config.yaml
n_layer: 15
d_model: 96
n_head: 3
n_kv_head: 3
head_dim: 32
d_mlp: 384
vocab_size: 3126
activation: "tanh_gelu"
norm: "layernorm"
norm_place: "pre"
norm_eps: 1e-05
positions: "rope"
rope_base: 1000000.0
rope_fraction: 0.5
qk_norm: true
attn_scale: 0.177
bias: "none"
tie_embeddings: false
parallel_block: true
init: "orth"
init_std_qkv: 0.0645
init_std_o: 0.0
init_std_up: 0.0645
init_std_down: 0.0
optimizer: "laprop"
lr: 0.00275
beta1: 0.9
beta2: 0.95
weight_decay: 0.063
lr_head: 0.00247
grad_clip: 1.0
warmup_steps: 342
schedule: "wsd"
decay_fraction: 1.0
decay_shape: "pow"
final_lr_fraction: 0.0
batch_tokens: 8192
seq_len: 256
doc_mask: true
train_tokens: 94180000
steps: 11497
dataset: "wikipedia_en"
Each number is 128 + 24 x the weight over its row's rms, rounded and kept within 0 to 255. Layers, rows and columns count from 0. Numbers have three digits each. The size before them is the row's rms in percent of the matrix's.

# layer 2 MLP up, 384x96, rms 0.0717, rows 10-43, columns 0-95
013:122128176098182131152102128119184126133104149167146102129165159172142163186159147136114176159151143150105135129125127153107176099143144153154124140131104140110162179131150136121167121134135102128096124123117140089143088091144136127121125133135139131136149117133147111141131119131176153114
065:114113185163128112156159114150062143162144136156126105111101132141122151087117132149136093107166104129102091107123146113152131085111101114121105100090119168113122142102138123127116113098111107126141150127083164137119095131140175129133111137161129137154153194147119166124114127130128094130
025:132110158095133116112139117112120125098146120133122123118168122108126127116126145131123093113076110139088091153117122140155129137118081147115137120039111143113123055126119095144099149133136146121110136134107141123143137108128122138168109129155076080103149056113142134119143128136114155100
034:166150147097120118118100139087124095110130148107136171146103090114154137137076119108088120095144113128107151054141153149098100097107157155113137135122152115110096087104130125121103124119127134143108129112136127131125094165137117130119130123129115117139093083164073148109127147184138105153
086:160123127097180137139126122115121110139127104115079114143133135156094088150122161090120138102135097133127121113140161143119114122147132145111127099155109136074117114097132122129139123132115162217184154106104142128132119127141142143094102132138141112116142077119144194104111114106148106154
017:147137173131156145156121145144154138114143155151131142150175138145143140164155152166155136161094143151117145169153135143144135152155142150131150131145148147117137101146126134158135149162173137150145162154137146140155157170157148147182131146159132140114147076127172140137155133179149163149
031:164143169145144139141151147135117114148134131124142190151139138121133153127144160136135120149083145174142152168127108141142141128144091155102150149107145145147131113134164134152127158159158127155134144159122140140138172177133140156155135143178144120115137071131177160120149145186139156155
188:149125095142136152165107113167112138128116140158091103109155110129091102089142146151115162102109116131150135148098166101081108163165111158100099147116153155090119143100129127115151177100096133121129122141165152136094081151121100141107139144129128120113129076125143134168139124155138083134
013:143145155102215152133117123128177146140139145156130113122199129169124115164158142132127155135156139152121133118144153133137167125144148142174128143113132170135170187155142116149154124139144135140145142146113148124134160112131145157104135118170122139170154178116128121143128148118147127111
049:161125127109147128146151162130152075158084141146111121131191141135116091182121144137106116137071101125125100184134153142182162126153127155099127134096146147106082140125104116128104099148144120121141150123107100140147134160112135129132152107101117101098142114112131178116121105117112104146
025:137164139164126128147145140142128151100127169166156173172162127138156133157140142121153135145165115146155105159160120189118134133143159120116157134151136201146140165125144159132152135160137111143112138142172151097132137129141128156130145147104174150127153086129093141126143139117106158161
013:153147177138180137158140147142132127189113157156163157134148148136148138154170160128152158155150137140132125169135111141113152124162157180157143151139140158133163157156149117145162132140137120143147129136133135112145120130133164132156168165165172154162134114125128141141142154163142171133
025:121130176134149111144128117119097145117092133167143134100102133105158141111141133138128115107121137132098099150138125138161136134128063134149130088051136153103158088116111115124130119118121055137084123101141150115129080115152137127093129120145117081143146178107103137113119138090119116115
116:176156100110141163118126152190095124124133144144099118124105119124122121158096147137098147136151160108176156141104110114113083140173114117138123095082133120121083119132126125093125138111087098161100120125140166147147105185172102122166139139119118148109127105151134081122126142132123108134
257:104112096109140145121128102147093144102097096153109134104150125146109106108138115155100115163133146149150136106089093106084106149147136127115163151086081116121142150133110133160119127137105108123137094161148153120157162158185090156111134120111150130130120116154166108175172142151105088139
010:127134102162101128082183131134079120173129100112130083124122111129114090086124123112130105130127117101125108119133129058152140099101143117136114157112128121133124141166135105148109127124072159119164109146106138155108148149072130135120114160114099137152090192127140110123122137131111123104
060:155145188108123129133118172102068101075097100092099137080099097115138134128112130131101121112106127146125144144128121157149154128111098151099151146129147116122118077122085096123109163121133121180140119110110143122165086138153127157154151115097110103125126106122163159119127134148122114157
327:144156088138186136153072143139097118131113136159141140117143103138081103116108146129116109131174133148127111120136107085126144084141063139109140117135126129095130129138097139133160104142142112096148155161131131129101119130155116158117160109080172163114147075106118142119156158156112126131
106:137119115158174100168126146121166133146138138119091102128160119186127099151137114125099144132144151129106095132178189131121159107123124085135105081146126129093145119105087094159136153118097110129157165126130133155134092141134123150063120117123125150086136143117135148113127112102157134117
091:107117144134130140139121134132142135145082108141155143100144163091116122149144134156126148133099134152131142137109103133158158160205104148109155113087107147176189126138084156112110089141108104100143117130113125120111162131167124121147158091140144146130123131049140140106126147125127148124
010:113117095137168128152132145151115112132105114155140097118153172182120120149206156160128139130093149131129148166128103095130162124148147148145121149095111114115153104146152121147151138144128145101158136124119153124128178154111154143146139191156127133107130118112190136125147113121149167149
108:136193121106110117137121162121115125132100114136120120148132099132138114144101111121103137151129141136125177089149176151113099082108117146106149102126141138096127142092085076180114131146131125143147175142153137126103120101144108155077197132129137145129101130171133136113110148120141156150
050:137177109128051114108130118145101124108140151101113116172127123156121133134113139134151101159175134109100121141136101146100166100088182150100118165184103129111136163142157130157139156138157137127103154165134118127139132147104115144110122143100134162111124123160114106120131133173167105122
027:151109166127153101145102132114089106157086138165109139107110113135144138106090114118111128092108128145107110110165111151159123089115134117107131110120114147082127071103127129138119110124155093130116124094099164115140122187145123141083105079153122141116144068107082137107118117116140103150
043:132134133100182125132126147116148089134106080109106145112169132122167130164176152120098149131067157162111147189136137133153162125157106152101139135117113125126139096152114154151126138144112136159135104130142134138155173148156139146124150098145100108131146065090147150124128131160141128130
043:123121149111135144136135167129179107125094082096147143103164123155139130131179157107112152127084126156145161135105128139151159119166090088121130168128151127157087143154119152138152126182134142163144105145118118100153137140116154146154163140096147090133114083124161145141154106125112153138
013:133118136137053096109159109122062119115130097112135138101082114095118132090120124119117077106115118096110093125112121125132114118118076111095127130061117119126114065117131113117097145124102103084077132134114115130133112116105119114132097135153118115105120084130111124110134129154120140123
010:140145148116184140148097142127172129106132132099098145137107110131129157147102101132126153088137122167120151101166123146161140149140153122136144114186164126142134158115095150125135114141169148180146102116125164165159142158170119180107156086108122129104149142108100152144135150157116122126
011:118149161112051091115138121127107132107115138138128119143131129107135147135126139142129075129109118115076096150142119137152154099118116139083140127079122164103125086135108107127106149149141103107059138150140144126161109142128130129171097141126106107108150087142121107119152131180154171110
101:130149164127115127147118175141124093167146079126112161150148121154102136100152159164138144136063156150141120130097130138124113095115132149110103140129160137142058106170131101127105122107106123102133127168118107137096096136137128118073120112091145106121138133107153127124111116157165087154
183:096152124075125126141064152083104108101109133172143160107138144135133116111120127125126144120125150112093121119141134118143140141166120133114150101113124098121127172101151150153121167157107131097142129157149189105144092143148112148125158143082110108145130121124167148184140133143074104120
008:120109101132135121149092146121134138095150119077115154108093108121128106084104088133141127076108125135131140109099115115132088169119122100130113122143143086137125081094109104131127110105141180182155113090107136122136130167146137131118145118101145105096099095088123172137134125089097101146
010:141156152114178143146088122099139145133129123115166146141070122152139140103107155117091147087139149147130176091106091137120132119130088127184124123098144099126155138097164139109126133114145105135118106098124130125123121120147138128084130140112143130137130232139149152125115122105117115119
252:152132079114146132132099128118112112115125141161109153129181082125099131089110116108140125141120150144146155125084152099118147108128134125109174113100138103109098126114100104123146112165114093085126151141107149147154110138169138171148129152113129132095146109124153158154137188131062103104
# layer 2 MLP down (transposed), 384x96, rms 0.0322, rows 10-43, columns 0-95
016:115128102150106147107111108137081108132132114103115107140102096093124098093067115143121126127102088088098128102114158131103086135109088110140149111128132108104088126108131072114096099090131166149137114131099092108093119140126128124140098112132098092132132099113122119112091151141082145096
082:147137069084101131121095148099163121099136152094126161145155148120130104195146121104102143147096176137130178157120105163116122139140093127142153133180127101147152113165117141139131163147129139132129108123161093083136155128118098125165132118111120119117106105125135101153146138144123168129
022:143132108125137130138117151138095092158094162178106113127059121113111106135159136111121160144136120113123161111117123116104127103155162102100099119173110122087117144095108133103154092114134111114121110117137092128094154121100127117054142139102170114142091149135115103129100146093151100133
036:104139123118075116132152108154140135121132109149138125121150150136063142147170122133141092150111129115123106161096125091159143154166114068130092119152078131176137133129107118136137150130104108109134121137088130132102139108093113116145126138140152146107143174090158093160116118184106119102
140:118125131139105118112104123139126135141147140115140134119128145078104151122126104146139108141141169150113123131113079114155139167154029114137143126110147131186161119161118140120123126116127077099130109148163108122143107119133127109125125095150163087136089131154138125162130166195121131124
014:159136115108199120112158094120116122168125149135137130098114134106092130092138138117106137087150118140176140103136128116093146099162152136142100156134105113110136163097128132136123127109111147110123121130101140111083130093110115153080158122136134137159121186124088116144109143055136114099
024:112129117088142127118141100100146150130112169169125113137099158091137111134146121122123149121126108097107117083138116102109150165145224134143116087140113127101142151111076140100144127097127134119127107103122139121101139064127112118100133139097150164141136134133120103165110143095137120084
145:132150136144131147102098128130115158128108166157122109145126144123153132173130148103132127074144114146111123152127103107190107098117072098160137114116134129109139118120096121137138125129098123121154114106115128166106123127139157113165116140133141117098108111154097132162160131239137125104
015:130124159189121157170128142157114155143162118131118145175118138128155179120134162149164150145145133137144116134117152143139129158140131129134169142180149138138140118145153147146164144142149167157155155116153126149157136172145117095202156155135130106127137115138158139105146134167137154158
072:107153109141095133127104105112101145124150121148135134131084114126166159083132096136115129145154152139132138115116131141109103115091041116163126112163132137130169126152130155124145165099120147129111113139149156125117110094192134119113132152137121129167094135155151085167125150177142147101
020:120127130104134097121151128099117126150145089109116079120108171109161140125113152145119124114118148138104172088105110085151152159131144168116108120105102112097153141142124076131149155149133130118152123122105146197140123143130159119111120115175096115152103164141164127092095113131187120112
013:125101116128085170108104109113134111113130114131094093159115127128155140125081096136107131161124145110101138132113107133092139162097127074117158109094109121094120143112137111080127110108161163071108095119098099131107178133116132176092098128157113108140119094159101139102121132136149127110
023:107115083104109130124137125162104061135181119101086101167141124135087102153131123105129143146132145116138137136127125119093114118128178124109133136137140130148113150112128145145130114175128195124158120156134096157135129140088135170118127157119138151140093115161137121137173165140107181108
158:122141092081182128094139124167100139125096171145157119140099115130115190134119163127148112113174101126115147129108143093133134093186124078131115109104104126113147114119124103150133176180140120114134127134074139120118099125169135130148134145159151127091132116123122146125115151130134160111
223:125101129116144119100113132103109160122118148113111093159162131102144168151133150153104102101161134120118142130120140153148125117169190132133158109140133109141150112109167111137092134118178140130108114087074084182138161130143135103113093127149140134164106152108097097147144122178149127104
016:136107130146102171151128135136164173095154149146121135159126148139170164147145143135142128150178145132134154159125143189138117164111144127124123143178103123134141118127145170099165141129158119128107146078173115143167161120155124104148131124142152143122149103157161161114129116169160100150
092:085120136129107127119147136138170131163152186176151153155161124107112099125157129126129133144138143124120122108120104112093128159117162115135078101153091130125113150122132123112115111093127102092129132129156114035113119085105128097147094133108169161127122128116115104155156134161145126112
333:150139112134156147139080150151111116119120125164115122116145098125103112120118157144118100141144158147121130096116085102118144078149044158102152128120112149091130139123117131136149113149112116095153159141147145156078120138166120154125140111122179147124136073092127137143149146182112125136
188:093129143119095140121111101111109108115157131126128142149126135084131149108116129122150096124119126160143156157075104132134096144122031147125162155125142123174126120151123147131116126124114105122137124106149134122105142139140139109166136123124136100154091123143115134169132142216083152157
139:144154114120098139104139123103134104132156158108125118149095109160147139104110140113127150139155136104129098101157133133100134106050193126131110173149145131056104117123186122145146161111121175140138125128140132125134135128097116155100102137113114131133123155178130100141158114130157096128
015:138134161136126152109145107122127149131142164180087157130130099103183129129081127133123129156150092138157141133154144191104126119096163143142137151175143106130089185114123130111142108098139131147112115110151113118129127093140113133080133121122123152168154092143120105161083145102125107109
184:106129133098130144133122104145114160129146152145126132130140112127106146141125149109155088132076101117163128169102105109177130165121071083159089138138127143184123135151136140127107128112155104139124104112142120161128165141110144095161132122126121100120126153093167111213113117102136122138
051:132074152123206137119138135124181173134083104163142119126146145096175151138122094125119160105118113141140140095127163126164100145148154124160128105083134138135112110106110140096120076123145115132138132103137144165121142106152142100122153109156109105116139142126168141148103113092124104132
025:097131105111095154104127093130126121092155131086137130162119112114078106145179134129084101135141111074126121119072120112111127155161137119113113124114101115155120113103110118125119135126066167111122144126121080130114099094110139128153123171103126128150094167117160120141114159144108137081
046:112147146150043159112110120119107155133141174140132121150092112103097122108115091165137106144137098087137106085108123148097111115115169131132126131157134103146123129107147102107132123111138106092136159120104121140093091098096116115112136147109165153131099172131110115169141150173105139106
066:125143137164046130127130105115094142146154170170126144136118129092142129134101108157127113138134135116127097125164134130105101114108216167115124098144115115121153127129155120115122140095138123120120143106128140164110129125158138092126126144135121161141150154108115120116123149219139114114
013:096106086123090136110145143121157109127099179148117107136108135086153122158137147124118133138135122122100128171157119158119139103114166114115097104129115128097150136097074096089140106089147085129137126134095104131087131098116118135050126145080145134121091118157109141151108118143123117138
013:098134147148118132128133140127116139140129140124143138127154146164094088105148131096128160142134145127182079105118154105101113160170147120122129117082101145147094095177154138177120119137117117116139166170139128114145125164131136093187138141163134153175132153071141128110148131107132115105
012:139126090145139136113133115152103103153113149168128096155113112106139108096154153120124141138141140130158159158134153191117093134136185115149083122156097122082145145098122121114099122079141112127140136133089103121081161107112135143067154150133123115138080138132128153143097136099127100127
119:109135106089119122141140098108139182113115170170129163131120116121189161150132136118118134138148131144157122106181142153153108134085129094142137128120112127126180131133112132127114144120099124127115125078152134096120091102108155116173129142130110125139096104139080094178132139156073137113
133:146115113154119124118095155095131129127133157139130131137122125130107131122109137130150130110134126090105131108135144132137114063157080073107133137183147151137109148098140145119117190129148185103128140143131140125082079153092156132103150159079157150122133119135145146114132108185146143101
012:115133179093134111142132139121122115142080123161115154101154151163095114142131107097094129125123119136155082132141088088096152102129140113108131126083118106130092144158150157162134122137086092065128103120155126125133142115117149119112119134114129154151150158096094108129143117060156110137
013:106088123141097092158143133141108106129100107112112157107135126112093109160119101147161171156088112103142081103152158087120097155125140117112165113119155162180108109133130139170132119166133138151128116138125122153128122160121146120184121151135117134134159084111143116137135180178109127132
177:185124114123134142141111118107096096113148156163131140143146076151136135102103139110140081137125137140152138118075123087093164052151155115112138133108133141128139122117097135088136144158127122093140142131143115197118101125103144130165138146137138147091156114087153146156141135122131146124